Each number is 200 + 20 x the weight over the matrix's rms, rounded and kept within 0 to 999. Layers, rows and columns count from 0.

# q: layer 7 attention query, 192x192, rms 0.0493, rows 137-159,169-191, columns 0-31
# k: layer 7 attention key, 96x192, rms 0.0489, rows 73-95, columns 0-31
# v: layer 7 attention value, 96x192, rms 0.0498, rows 64-95, columns 0-31
# o: layer 7 attention output (transposed), 192x192, rms 0.0612, rows 128-191, columns 0-31
# gate: layer 7 MLP gate, 448x192, rms 0.0706, rows 0-11, columns 0-31
# up: layer 7 MLP up, 448x192, rms 0.0707, rows 0-11, columns 0-31
# down: layer 7 MLP down (transposed), 448x192, rms 0.0707, rows 0-10, columns 0-31
q137,166,171,223,193,200,201,195,231,221,190,212,195,203,225,207,188,195,196,207,204,227,239,207,211,253,232,171,142,170,197,237,180
q169,169,196,180,145,185,192,202,186,220,179,212,208,220,207,204,205,211,189,218,165,193,227,232,216,206,201,188,190,183,229,210,181
k73,182,182,239,211,203,198,213,207,205,204,204,197,206,197,191,186,166,198,191,204,239,217,209,209,204,213,210,169,205,217,203,200
q138,194,213,194,200,226,234,207,183,213,208,215,248,189,231,221,219,210,175,187,209,210,191,210,178,230,183,204,188,186,223,213,182
q170,203,208,204,180,187,200,214,189,210,220,220,216,204,198,201,198,210,176,214,219,175,178,183,185,183,212,225,195,174,221,194,198
k74,237,225,182,165,213,202,193,233,214,208,191,212,187,195,184,188,169,204,138,206,210,215,196,195,233,177,195,178,218,183,188,168
q139,193,187,212,213,199,210,190,232,180,197,217,174,201,208,212,219,203,201,217,198,203,211,187,202,207,205,160,211,198,201,191,206
q171,201,179,197,161,221,176,176,178,201,218,193,182,219,181,225,239,234,194,209,210,209,203,188,198,210,185,210,169,191,210,183,177
k75,221,219,214,217,223,162,204,182,190,208,199,231,176,162,236,217,211,202,233,250,177,211,187,182,221,174,212,199,233,239,214,194
q140,209,163,191,180,171,242,205,205,202,197,206,211,175,197,223,214,187,205,157,215,171,218,218,181,193,228,186,215,218,187,184,211
q172,213,167,187,185,222,182,202,204,211,233,208,225,199,199,199,188,212,252,200,231,189,212,227,184,194,156,187,214,207,206,180,180
k76,171,177,172,223,178,193,203,167,195,195,186,198,226,198,214,180,197,203,174,210,214,178,208,225,233,180,197,158,245,217,195,189
q141,176,194,169,229,188,216,197,200,196,203,202,167,221,171,204,213,208,203,189,180,202,190,174,206,190,192,183,239,187,220,215,235
q173,195,201,239,213,230,211,161,213,219,177,194,157,176,187,199,153,204,162,230,237,216,235,188,179,235,185,151,205,186,218,188,237
k77,207,199,209,199,186,194,182,198,184,222,221,204,212,211,209,201,148,228,200,184,164,205,206,207,218,176,249,218,203,194,216,208
q142,177,204,184,199,216,164,204,191,205,183,190,196,222,205,207,206,207,208,217,209,192,232,211,192,170,179,213,185,187,216,206,210
q174,170,209,217,177,214,204,234,224,198,187,215,209,229,191,175,189,189,260,207,190,197,193,177,193,203,174,175,154,196,180,200,211
k78,200,213,202,177,185,228,187,170,187,200,225,239,190,222,211,225,213,186,193,159,200,171,240,204,214,189,177,176,217,193,221,200
q143,201,238,170,226,212,205,219,246,173,213,165,188,164,209,207,223,189,209,207,190,208,183,207,156,223,171,214,203,211,244,206,176
q175,204,194,204,239,203,152,231,223,180,205,173,205,214,209,244,204,191,231,201,218,197,241,233,194,177,193,192,208,182,165,241,211
k79,166,214,223,180,220,194,185,156,205,166,186,220,198,215,199,209,211,185,252,210,195,210,214,177,182,214,197,216,191,204,206,194
q144,238,199,167,270,179,188,211,227,172,208,233,223,163,198,186,193,202,166,206,191,181,178,166,222,176,210,209,177,181,206,204,219
q176,244,170,194,218,183,195,192,226,213,209,190,205,167,171,154,238,190,173,212,226,176,205,180,184,190,202,201,179,202,164,194,216
k80,188,199,200,204,220,196,229,193,239,213,186,203,211,219,190,215,202,189,210,189,207,195,170,209,211,188,245,220,156,209,194,227
q145,159,183,166,179,213,200,145,221,190,219,196,165,204,166,249,172,208,267,196,182,206,190,203,212,175,197,213,214,199,193,218,241
q177,207,184,172,198,189,205,225,215,185,189,207,172,192,201,175,203,194,223,181,222,187,199,208,253,240,245,179,229,175,201,238,202
k81,177,151,168,250,217,219,207,222,221,222,195,179,184,214,223,177,232,184,218,179,169,208,219,183,194,156,214,191,202,201,201,216
q146,201,215,201,212,209,201,198,221,202,194,208,225,179,215,212,190,201,197,228,179,161,181,205,211,176,193,252,202,196,205,184,196
q178,216,246,217,231,184,202,195,152,212,214,201,194,218,213,215,194,171,179,143,159,192,235,199,190,190,181,210,217,152,194,186,202
k82,197,148,186,194,213,251,191,222,191,197,187,189,189,230,212,226,250,234,212,190,175,187,191,211,181,220,209,190,202,162,174,191
q147,212,200,202,205,212,186,170,251,188,172,236,251,192,187,213,209,206,204,210,212,186,216,245,192,183,226,220,193,198,177,209,170
q179,240,188,205,204,181,195,183,189,217,137,196,209,209,209,187,219,218,228,232,177,179,213,191,203,217,211,197,205,190,207,203,171
k83,209,209,155,210,235,195,189,229,179,180,191,187,207,169,213,193,211,213,190,168,244,197,220,230,151,225,198,227,218,200,198,201
q148,214,184,191,269,178,180,185,200,152,242,227,205,209,178,198,196,169,209,171,207,213,183,209,224,217,204,195,164,182,185,204,209
q180,200,194,221,220,197,203,219,209,203,209,210,220,195,201,212,199,216,197,198,193,206,192,192,234,212,175,189,168,206,181,174,213
k84,196,201,202,169,173,165,184,216,193,220,177,183,159,175,197,211,130,235,217,176,193,173,217,228,203,242,235,192,176,184,162,162
q149,162,210,215,223,189,195,231,201,208,256,185,198,195,192,207,207,193,213,212,204,189,193,205,208,195,181,224,212,209,218,224,207
q181,182,218,172,214,215,214,242,237,192,224,209,201,168,161,208,218,215,193,206,242,212,150,207,187,194,228,239,186,212,190,206,143
k85,214,235,186,185,206,197,232,179,192,203,204,211,189,208,234,227,219,193,225,208,176,226,150,172,168,226,193,178,170,185,197,225
q150,197,229,187,184,208,178,170,206,184,232,205,166,195,225,196,248,177,171,213,244,210,236,204,223,242,195,189,178,232,203,210,222
q182,182,177,183,196,185,234,213,213,226,172,204,176,222,207,224,191,175,206,229,205,197,199,178,223,194,172,218,205,189,210,205,190
k86,169,218,202,197,228,199,166,194,197,207,197,222,202,231,199,215,211,198,188,194,202,192,229,169,201,211,174,190,213,196,194,198
q151,208,194,209,185,208,183,190,207,201,206,178,162,174,186,194,190,183,208,205,240,234,192,214,208,203,182,212,199,200,148,204,182
q183,226,168,215,212,196,199,218,222,200,211,213,208,190,200,172,232,180,165,218,227,208,201,210,202,196,200,191,229,211,173,223,202
k87,198,210,203,177,225,193,193,200,189,214,177,216,193,195,229,207,193,215,194,193,214,206,210,223,202,195,215,178,177,174,211,219
q152,193,218,223,244,206,191,229,172,225,174,213,183,198,206,224,183,165,186,198,146,225,176,188,174,198,172,198,170,192,197,161,169
q184,200,194,233,196,186,201,217,180,193,168,199,222,176,183,185,173,199,203,231,156,202,216,179,201,256,186,214,193,179,195,180,197
k88,191,209,188,219,215,195,214,205,206,186,207,189,187,201,204,154,196,199,205,191,244,192,176,163,192,168,198,180,204,180,190,151
q153,193,230,216,196,179,162,192,235,211,195,219,182,210,189,183,181,201,245,203,143,188,197,190,200,172,189,196,213,199,186,199,192
q185,216,193,216,164,191,183,206,234,226,234,206,202,182,208,163,173,170,203,200,196,204,219,185,209,178,212,181,207,203,180,168,193
k89,220,218,184,225,206,189,187,164,188,181,180,170,177,174,186,200,220,217,193,190,212,187,180,216,219,189,202,210,164,210,210,214
q154,182,177,170,201,187,246,175,194,172,204,204,171,224,189,232,223,221,245,200,195,195,182,237,211,204,164,196,209,215,225,187,187
q186,188,202,192,205,182,191,214,200,196,219,199,226,210,186,270,199,187,197,189,195,177,174,204,187,200,188,192,166,216,175,188,190
k90,215,202,204,157,179,204,219,194,208,228,188,142,187,197,173,208,233,209,195,214,192,191,223,199,216,164,245,238,178,191,211,183
q155,213,186,182,238,201,211,227,212,189,188,218,189,221,185,193,209,210,197,186,215,186,226,203,209,223,190,182,179,198,179,220,195
q187,220,224,219,202,219,196,237,190,196,225,178,224,220,238,169,209,170,214,206,186,229,170,199,159,198,164,165,179,196,221,211,219
k91,170,185,169,223,213,185,176,228,134,188,207,226,205,191,206,229,184,205,178,193,206,198,260,223,213,217,184,224,244,204,210,195
q156,220,195,224,213,232,238,181,177,240,203,216,181,177,213,213,222,198,217,214,220,198,207,248,213,205,174,197,210,185,202,223,188
q188,193,226,203,166,210,186,207,223,213,206,178,191,167,226,226,223,216,194,151,236,197,209,211,212,213,180,223,229,189,217,224,209
k92,178,158,175,200,204,217,202,199,206,208,249,215,194,195,166,240,205,221,222,193,194,154,221,228,175,172,217,194,191,208,236,187
q157,233,199,199,203,194,176,182,233,170,201,233,184,222,178,188,166,176,187,171,180,161,196,169,202,239,206,180,138,152,177,208,212
q189,179,196,195,224,223,204,185,210,204,219,209,224,225,192,179,210,224,172,186,161,178,207,189,155,206,205,183,226,191,228,209,198
k93,196,190,218,183,195,182,215,184,163,173,190,212,200,221,192,214,182,166,183,176,207,214,202,261,190,210,197,192,182,177,166,214
q158,237,210,161,158,208,206,209,240,188,192,193,181,237,226,190,166,190,216,204,197,203,218,196,192,238,174,170,182,177,158,207,183
q190,163,234,183,221,209,219,190,228,222,196,179,190,182,177,194,200,205,211,200,208,251,214,227,207,195,172,215,162,210,188,187,187
k94,233,158,207,211,226,204,188,194,200,197,173,214,203,124,230,180,196,198,216,196,194,170,248,208,216,164,177,184,165,242,190,172
q159,212,200,169,187,196,223,187,210,221,184,234,180,225,196,231,238,211,202,216,186,175,152,219,197,200,181,204,238,217,208,198,200
q191,195,179,168,211,203,230,171,190,203,186,209,195,180,194,163,219,195,228,227,207,176,194,207,201,195,180,218,162,175,192,242,199
k95,225,193,184,194,162,248,211,183,215,230,167,198,225,213,222,200,160,205,180,214,187,211,201,225,229,197,195,211,194,232,191,214
v64,198,185,226,173,220,189,148,183,155,203,200,242,197,201,180,212,209,203,168,194,220,192,175,206,195,231,146,201,224,220,218,214
o128,200,211,244,188,171,241,200,207,207,228,235,223,194,174,189,226,231,166,202,183,202,206,204,207,223,194,220,236,221,207,232,190
o160,222,195,231,195,226,214,192,211,228,222,209,208,198,169,184,199,196,190,204,209,201,205,216,183,195,223,178,218,204,197,166,199
v65,156,227,189,183,196,197,206,227,196,141,200,214,189,191,204,210,167,195,210,158,235,180,212,250,187,190,189,201,202,189,201,220
o129,178,211,186,196,184,152,225,203,149,218,201,191,231,193,234,206,200,195,160,202,190,180,184,205,175,200,193,205,221,204,208,220
o161,243,227,235,202,215,208,176,210,213,189,226,206,180,216,204,202,144,187,230,198,165,206,186,195,214,241,219,158,199,200,164,180
v66,216,187,176,184,189,231,224,215,176,200,196,172,209,174,191,204,198,194,190,211,185,183,178,185,221,166,213,204,204,197,200,233
o130,207,216,208,217,203,172,209,198,206,170,235,179,217,146,185,187,193,181,175,203,215,174,193,164,209,175,197,159,193,212,195,182
o162,187,231,154,220,204,192,200,222,229,172,157,178,169,220,150,224,203,193,233,186,199,205,236,160,179,180,245,231,204,202,208,222
v67,181,214,218,217,176,206,214,195,182,222,232,183,189,196,195,192,165,206,178,179,178,219,220,187,259,193,187,173,215,223,224,202
o131,209,171,165,198,164,148,209,240,201,235,213,186,194,217,213,172,198,187,237,238,222,212,166,214,199,203,212,205,187,214,210,224
o163,197,245,188,239,197,193,169,205,230,202,182,188,171,204,201,175,207,186,154,174,213,217,176,222,211,164,173,210,205,189,230,231
v68,181,246,177,198,238,171,208,182,205,202,177,190,143,235,189,191,183,197,226,183,175,179,167,180,191,215,175,194,173,194,223,187
o132,219,206,203,198,200,209,215,196,177,218,180,233,207,197,236,203,253,198,211,175,168,208,232,241,190,222,212,218,215,180,200,224
o164,197,228,196,201,217,185,213,176,228,206,172,200,212,181,189,193,184,215,207,213,202,195,174,160,214,203,206,186,225,168,199,217
v69,196,166,190,223,175,183,237,226,209,227,222,205,227,171,183,210,206,181,154,222,216,198,172,178,224,202,193,200,218,216,191,194
o133,235,192,190,189,223,154,209,193,152,205,194,212,180,210,167,236,193,196,217,167,205,237,202,205,207,213,203,188,216,187,202,207
o165,206,201,244,179,205,230,183,201,229,212,216,195,214,231,214,190,193,207,165,218,197,239,182,218,201,196,230,226,218,191,187,182
v70,219,215,251,181,237,234,177,186,197,198,214,215,167,214,240,205,225,181,234,215,193,191,187,233,237,222,188,217,180,221,179,227
o134,204,216,290,196,166,180,146,196,217,226,201,163,188,198,207,187,202,188,184,205,147,188,208,169,231,186,163,201,175,185,179,192
o166,222,195,169,193,215,216,202,185,207,170,208,173,196,206,205,215,177,229,212,205,220,193,193,229,187,187,225,250,239,177,212,201
v71,212,195,218,155,207,209,173,176,183,180,248,197,217,219,205,239,180,223,175,198,204,205,215,199,215,250,207,192,231,191,205,186
o135,215,180,212,208,191,175,208,238,212,196,191,214,177,215,155,192,173,182,232,241,192,184,235,210,192,213,152,177,175,168,188,213
o167,172,222,212,228,203,195,206,176,199,218,183,192,193,172,156,186,190,201,164,141,224,182,215,181,180,212,252,215,206,207,205,174
v72,194,208,201,192,190,183,200,185,204,195,190,194,185,178,187,200,203,206,178,188,189,182,206,215,175,221,195,217,223,210,203,176
o136,184,188,229,196,215,187,240,160,189,195,197,201,185,213,218,211,210,224,216,188,197,207,196,173,214,214,196,220,170,205,199,238
o168,191,202,191,197,197,200,242,201,204,194,164,213,188,222,199,197,195,197,215,221,193,208,220,215,221,215,216,213,209,178,206,184
v73,207,202,161,228,210,203,181,193,180,208,188,199,228,185,235,213,197,180,234,182,203,232,194,203,200,213,173,239,213,195,208,187
o137,209,244,194,181,182,209,167,201,224,195,208,186,188,237,219,198,206,226,209,191,219,179,202,230,170,181,215,225,233,219,231,212
o169,197,203,212,176,193,201,200,206,197,151,193,185,232,175,204,196,218,224,217,189,191,188,219,184,205,241,217,209,199,196,201,239
v74,183,206,244,229,221,197,174,154,218,201,204,185,184,198,224,192,190,192,226,200,206,215,198,162,202,186,192,192,198,157,182,202
o138,207,178,194,206,176,187,167,184,186,194,217,209,192,185,220,197,216,203,190,213,197,199,187,228,244,204,202,192,218,179,192,199
o170,197,189,222,193,239,182,202,210,209,202,215,208,199,223,208,189,183,222,185,214,224,211,215,205,220,190,212,199,187,190,212,189
v75,213,191,189,181,181,200,204,193,189,186,224,197,212,183,167,204,163,184,195,172,171,202,203,196,215,238,191,199,178,209,204,218
o139,223,198,200,180,234,212,190,192,205,211,232,196,186,208,163,166,200,197,224,210,159,235,207,189,181,194,199,170,180,192,214,204
o171,213,205,207,204,201,192,267,210,207,197,174,227,203,197,179,208,206,223,214,199,211,234,256,238,206,230,182,175,201,191,179,196
v76,201,224,196,204,225,156,171,207,245,209,212,223,205,195,197,195,239,188,227,186,192,192,207,173,167,187,220,225,193,205,211,182
o140,221,161,212,202,196,191,210,217,180,191,209,205,187,190,182,208,225,195,201,201,161,186,229,213,229,212,177,200,182,184,204,216
o172,199,210,171,214,207,200,182,188,169,234,223,192,196,197,190,191,211,212,191,210,184,199,224,208,217,174,189,182,226,207,226,190
v77,172,230,182,205,181,222,216,198,207,217,184,215,209,203,196,216,230,208,176,208,207,222,232,211,229,200,204,227,218,212,253,178
o141,163,212,180,184,238,223,221,225,164,205,229,162,179,204,213,200,239,209,185,214,237,190,191,133,196,212,199,195,179,182,170,207
o173,156,187,190,195,202,214,213,227,191,192,179,197,200,207,187,182,189,212,153,179,195,222,198,191,207,181,161,233,202,161,199,159
v78,175,223,181,246,221,194,221,209,196,218,221,192,186,216,202,190,213,204,205,215,224,207,231,185,241,181,212,233,190,192,217,203
o142,199,166,192,165,184,200,194,186,197,228,163,177,184,214,213,190,205,241,197,191,193,183,192,219,174,212,232,164,196,145,222,196
o174,186,228,222,206,200,190,200,216,226,192,208,219,169,215,214,223,232,205,186,197,206,239,199,202,162,212,197,209,185,197,207,190
v79,201,229,210,184,215,217,185,193,220,178,167,167,222,206,172,200,190,184,195,195,198,212,195,211,218,166,226,200,180,184,205,210
o143,163,208,211,216,183,153,181,208,139,183,230,184,213,192,248,216,183,188,215,183,189,202,187,175,219,190,182,165,190,207,199,211
o175,224,163,208,192,236,203,199,187,198,166,212,198,185,202,211,210,203,224,208,250,188,188,239,175,193,178,163,218,208,194,186,188
v80,187,202,181,202,191,194,192,194,162,216,206,186,181,204,231,210,204,182,214,215,188,181,192,215,218,212,218,208,166,204,183,216
o144,186,213,171,190,226,208,191,182,211,227,170,178,220,198,201,186,191,233,231,194,184,192,192,224,164,206,191,234,225,223,143,178
o176,207,213,205,232,182,165,194,188,189,234,171,190,242,188,215,198,208,185,196,217,195,219,206,205,200,201,168,182,201,184,225,224
v81,191,232,207,201,197,180,215,191,203,201,157,188,214,237,214,202,215,160,203,207,214,187,163,180,206,225,215,179,194,170,169,205
o145,185,210,191,217,214,225,217,189,212,165,153,183,180,190,184,181,202,207,210,245,140,182,205,180,208,210,209,208,192,200,231,203
o177,205,201,173,168,211,194,202,217,212,192,196,175,196,204,207,195,196,243,192,185,188,166,194,172,216,230,202,168,177,182,180,207
v82,212,171,216,176,237,207,203,222,211,187,202,168,190,180,236,210,170,186,233,214,203,196,204,210,186,211,179,217,221,205,189,172
o146,171,162,207,217,210,208,201,195,203,199,176,211,206,174,188,187,208,165,194,191,168,205,187,179,217,191,257,211,208,244,186,259
o178,199,194,218,202,204,208,217,202,205,205,246,200,188,192,230,207,187,186,214,190,185,221,206,218,192,186,178,184,231,220,209,181
v83,170,210,174,216,216,203,206,209,196,183,199,189,179,214,200,189,208,234,217,204,237,183,203,186,197,195,178,163,177,187,164,205
o147,190,190,172,196,209,176,200,229,214,211,199,210,222,246,227,210,206,222,215,226,201,182,221,218,206,200,167,206,178,211,187,178
o179,199,206,223,161,182,222,187,233,194,230,197,179,218,181,221,244,183,157,202,218,219,181,218,176,198,204,197,208,220,229,208,179
v84,204,208,193,211,172,203,181,169,249,214,158,207,197,219,213,214,203,195,174,183,197,241,191,190,222,195,193,206,225,195,182,204
o148,214,194,208,207,218,192,209,198,242,152,206,246,202,185,172,185,228,220,212,227,174,181,236,208,221,254,229,210,175,178,209,224
o180,179,197,211,182,224,201,206,192,195,218,206,150,205,199,200,200,204,215,168,196,207,204,188,164,177,187,189,224,216,203,216,203
v85,218,232,199,211,208,197,186,241,200,195,187,178,160,192,164,204,194,175,209,180,193,175,233,212,195,215,189,189,199,200,194,203
o149,181,154,217,182,159,193,195,172,243,206,199,212,195,167,193,208,193,180,241,227,215,202,224,192,219,221,232,178,176,184,180,207
o181,217,214,231,210,203,187,182,223,186,185,216,170,195,238,214,201,203,208,185,185,215,203,213,222,186,166,203,229,196,165,212,218
v86,226,203,189,163,206,196,184,195,206,205,208,179,234,172,197,182,186,194,217,221,173,207,192,184,226,184,198,161,205,178,215,200
o150,186,183,183,226,192,221,211,182,189,183,223,177,210,196,240,197,163,208,169,223,185,220,200,206,179,217,209,210,194,175,215,200
o182,206,214,183,175,198,188,207,218,221,220,240,204,219,196,187,212,219,160,222,177,185,207,219,219,242,242,166,192,197,196,205,184
v87,198,185,194,204,185,229,181,215,187,209,180,187,187,224,177,207,200,188,182,199,190,176,211,172,213,173,192,197,217,189,192,181
o151,188,182,182,141,189,246,232,244,215,218,163,232,213,185,208,182,223,200,221,200,178,253,182,226,216,193,269,182,207,184,186,221
o183,204,177,206,196,223,191,227,196,190,233,223,204,200,203,157,201,176,202,241,206,164,199,197,173,223,173,227,197,182,213,176,183
v88,188,162,188,175,221,192,221,175,193,215,201,229,192,207,190,200,199,210,198,178,208,198,240,157,179,167,243,188,200,202,208,184
o152,205,194,186,182,235,197,217,216,180,205,199,186,218,183,201,227,152,217,197,171,192,186,148,209,223,212,210,172,193,207,185,191
o184,194,250,228,217,202,228,189,209,240,210,161,196,169,187,194,212,227,205,149,199,195,192,180,188,168,187,211,217,175,220,188,185
v89,208,204,184,195,199,227,178,195,205,203,239,200,180,187,208,182,188,216,209,186,199,166,183,202,240,187,216,213,178,210,226,206
o153,216,164,170,174,232,210,186,220,201,219,201,203,224,231,211,212,176,207,215,192,166,177,201,186,211,229,227,153,213,193,193,190
o185,189,238,175,208,168,179,213,206,190,192,209,240,218,183,186,199,198,207,219,227,186,240,215,220,192,199,222,207,194,159,214,213
v90,226,191,186,180,216,204,153,191,202,183,185,191,201,175,227,249,213,163,224,232,194,204,205,215,202,198,232,180,187,223,221,160
o154,200,187,232,195,194,208,204,233,184,216,208,209,215,167,179,190,203,203,221,181,175,194,178,171,240,229,212,180,192,251,185,185
o186,171,215,196,206,212,215,190,188,224,194,232,231,220,210,201,207,236,209,173,223,231,200,207,189,156,177,192,195,204,197,158,183
v91,197,196,220,167,180,196,223,223,171,217,242,176,179,204,197,231,191,201,183,204,191,244,199,198,183,190,220,197,198,199,209,233
o155,179,192,170,203,236,196,221,202,208,152,207,219,217,222,152,258,190,214,239,207,189,219,185,242,198,213,185,252,199,198,199,186
o187,205,181,184,188,198,197,226,226,208,179,192,215,205,192,183,196,215,200,220,209,217,188,258,193,194,182,238,190,197,208,230,212
v92,182,188,220,238,219,166,216,166,221,220,213,184,183,172,186,206,218,214,218,218,209,199,226,194,206,201,179,181,185,200,227,202
o156,214,188,184,238,213,204,202,212,180,191,213,181,211,200,167,206,198,199,201,211,211,231,202,241,184,187,204,218,214,197,207,220
o188,236,209,179,195,215,232,190,202,203,181,155,183,177,202,196,212,200,212,206,234,210,216,177,171,193,181,198,159,171,199,198,190
v93,196,198,169,179,171,197,230,194,207,206,200,226,221,206,214,223,197,199,201,200,208,179,210,220,188,216,216,236,202,175,197,207
o157,208,199,195,217,172,196,201,181,197,217,219,186,204,208,229,166,192,194,153,196,224,201,177,205,220,207,201,183,193,176,203,241
o189,178,213,193,194,168,184,194,228,194,182,212,195,196,213,171,176,196,186,191,174,202,178,184,175,194,198,231,186,199,178,172,208
v94,195,238,213,181,167,239,189,208,209,249,178,189,188,204,185,172,201,237,185,220,225,204,173,200,202,191,213,196,227,164,215,171
o158,172,182,208,235,179,171,207,221,186,203,209,223,221,146,209,166,198,216,245,208,223,198,191,193,274,213,185,222,187,201,213,195
o190,205,242,207,216,179,218,202,217,218,204,207,195,188,217,214,206,207,207,205,169,206,189,206,184,200,209,288,217,189,175,199,195
v95,165,167,219,197,216,220,208,203,219,247,204,194,204,195,173,175,237,195,183,215,229,216,249,223,221,241,204,207,196,223,186,201
o159,185,218,213,216,218,188,170,179,218,211,224,217,176,178,215,240,248,186,170,186,209,190,200,186,190,190,166,268,240,180,226,213
o191,174,206,196,151,204,235,175,178,238,203,209,201,234,218,197,206,219,203,217,238,214,196,249,186,206,215,293,216,187,175,197,213
gate0,217,225,195,203,189,204,196,152,212,173,187,189,216,208,185,198,195,182,224,191,184,197,202,182,191,203,254,230,191,218,193,187
up0,165,202,157,196,212,191,216,171,181,213,179,189,166,212,186,182,179,207,163,203,218,169,200,203,188,173,218,196,218,198,160,192
down0,165,204,187,198,184,192,163,199,220,198,151,168,196,205,190,182,171,223,210,214,177,169,174,195,175,192,234,177,200,204,192,215
gate1,172,183,208,194,215,218,200,208,210,235,197,200,231,186,175,199,194,187,202,207,207,174,172,219,197,158,178,204,191,193,201,202
up1,227,224,199,214,167,224,208,207,180,207,203,166,187,172,193,190,191,192,209,199,180,186,213,185,198,226,229,209,187,199,189,252
down1,206,217,221,206,192,179,181,210,173,221,210,162,236,208,205,193,189,204,195,222,242,197,204,179,192,178,235,167,231,194,166,198
gate2,190,200,194,213,208,177,204,220,208,201,186,170,175,205,201,211,187,189,233,231,204,218,195,191,182,226,216,209,197,185,189,190
up2,222,201,221,188,198,166,200,188,178,190,201,211,164,191,202,210,198,192,216,187,187,173,194,198,237,163,199,190,216,156,177,225
down2,210,201,186,188,235,181,201,205,215,154,190,185,187,177,201,208,179,234,212,212,185,182,197,199,197,192,200,215,192,185,180,170
gate3,204,205,176,180,175,233,203,177,191,186,186,200,211,239,204,166,236,150,209,173,192,210,173,208,210,190,193,182,166,246,204,224
up3,201,207,195,170,206,203,205,205,199,196,161,233,229,204,195,213,185,183,157,199,208,185,165,195,203,194,205,183,138,217,192,168
down3,211,186,226,174,178,180,188,219,228,200,195,227,209,164,184,228,185,181,175,208,150,175,197,184,226,199,193,223,186,184,207,206
gate4,188,174,213,181,189,216,214,230,203,210,163,209,194,249,173,199,220,190,199,197,183,206,200,164,162,225,213,174,178,218,191,209
up4,208,195,203,186,195,206,216,193,205,196,161,221,226,172,202,178,260,183,183,247,200,180,190,228,215,183,227,165,232,191,201,205
down4,188,150,251,173,198,209,208,188,219,213,170,195,178,191,206,198,226,211,198,183,177,189,183,196,182,226,176,185,177,216,199,201
gate5,229,184,153,204,184,185,170,198,199,190,216,203,212,226,222,196,164,240,216,187,223,201,190,227,174,178,197,213,206,201,218,181
up5,218,254,205,186,192,173,234,202,220,194,226,213,198,210,213,172,219,179,196,205,203,169,208,226,219,236,183,179,209,196,215,201
down5,227,148,172,191,214,232,203,169,198,199,221,220,200,228,185,204,211,238,147,195,190,198,171,198,202,177,243,204,225,174,200,216
gate6,194,186,162,207,231,166,213,224,186,217,183,181,231,179,186,194,205,214,200,192,197,244,202,219,191,163,207,188,175,226,215,225
up6,214,199,215,208,181,231,197,196,193,200,174,196,182,179,183,226,208,219,223,181,231,199,222,185,198,207,164,211,205,210,182,216
down6,195,227,202,188,189,212,191,231,193,227,206,174,213,172,204,211,218,213,176,200,203,189,232,166,229,205,206,193,180,189,230,198
gate7,233,203,175,203,227,187,190,186,224,174,186,213,189,190,200,208,206,156,237,186,186,218,197,181,151,189,222,214,207,211,170,179
up7,192,187,204,190,199,246,204,186,222,179,192,202,175,185,203,225,209,229,237,183,209,193,201,192,205,195,226,195,235,193,224,187
down7,215,225,164,220,176,211,222,194,167,214,187,192,198,176,208,211,200,209,207,211,249,194,184,195,205,233,213,163,192,195,200,234
gate8,151,179,205,189,190,214,189,168,204,198,180,188,225,191,186,188,175,205,213,191,181,227,184,210,224,150,178,208,183,181,230,198
up8,212,182,177,183,222,214,182,196,242,188,220,211,173,192,208,222,205,207,230,178,209,208,191,199,226,224,190,189,215,223,208,192
down8,202,167,168,215,154,185,224,215,193,198,233,165,199,213,162,218,163,185,215,188,221,206,185,193,213,201,208,174,155,191,171,193
gate9,226,202,191,189,193,159,204,149,218,181,205,176,189,214,220,236,163,178,221,201,229,207,199,191,180,172,207,171,189,218,206,180
up9,200,170,223,199,193,206,215,191,179,185,233,189,188,197,229,226,208,223,216,152,203,251,221,202,204,208,193,210,201,215,183,196
down9,262,204,173,170,190,240,178,220,195,150,199,208,194,197,232,249,204,241,228,224,153,195,195,175,218,214,191,191,190,187,214,206
gate10,174,206,191,172,188,189,211,179,209,195,182,213,221,216,221,183,183,184,228,195,191,216,222,184,215,190,215,168,179,213,209,220
up10,208,200,230,181,237,185,172,205,204,167,200,173,190,186,187,211,178,207,193,200,191,231,200,174,175,186,184,243,192,204,210,238
down10,192,245,224,211,173,162,194,213,214,142,198,174,186,174,198,161,181,191,191,166,189,195,196,184,191,220,184,182,177,192,208,182
gate11,171,222,188,224,197,210,198,194,214,210,199,184,178,219,214,195,215,195,193,174,216,228,169,203,191,184,183,216,209,231,167,193
up11,229,173,210,157,171,201,197,207,168,182,191,199,173,222,203,216,201,187,185,211,175,230,233,220,218,179,205,161,198,171,187,215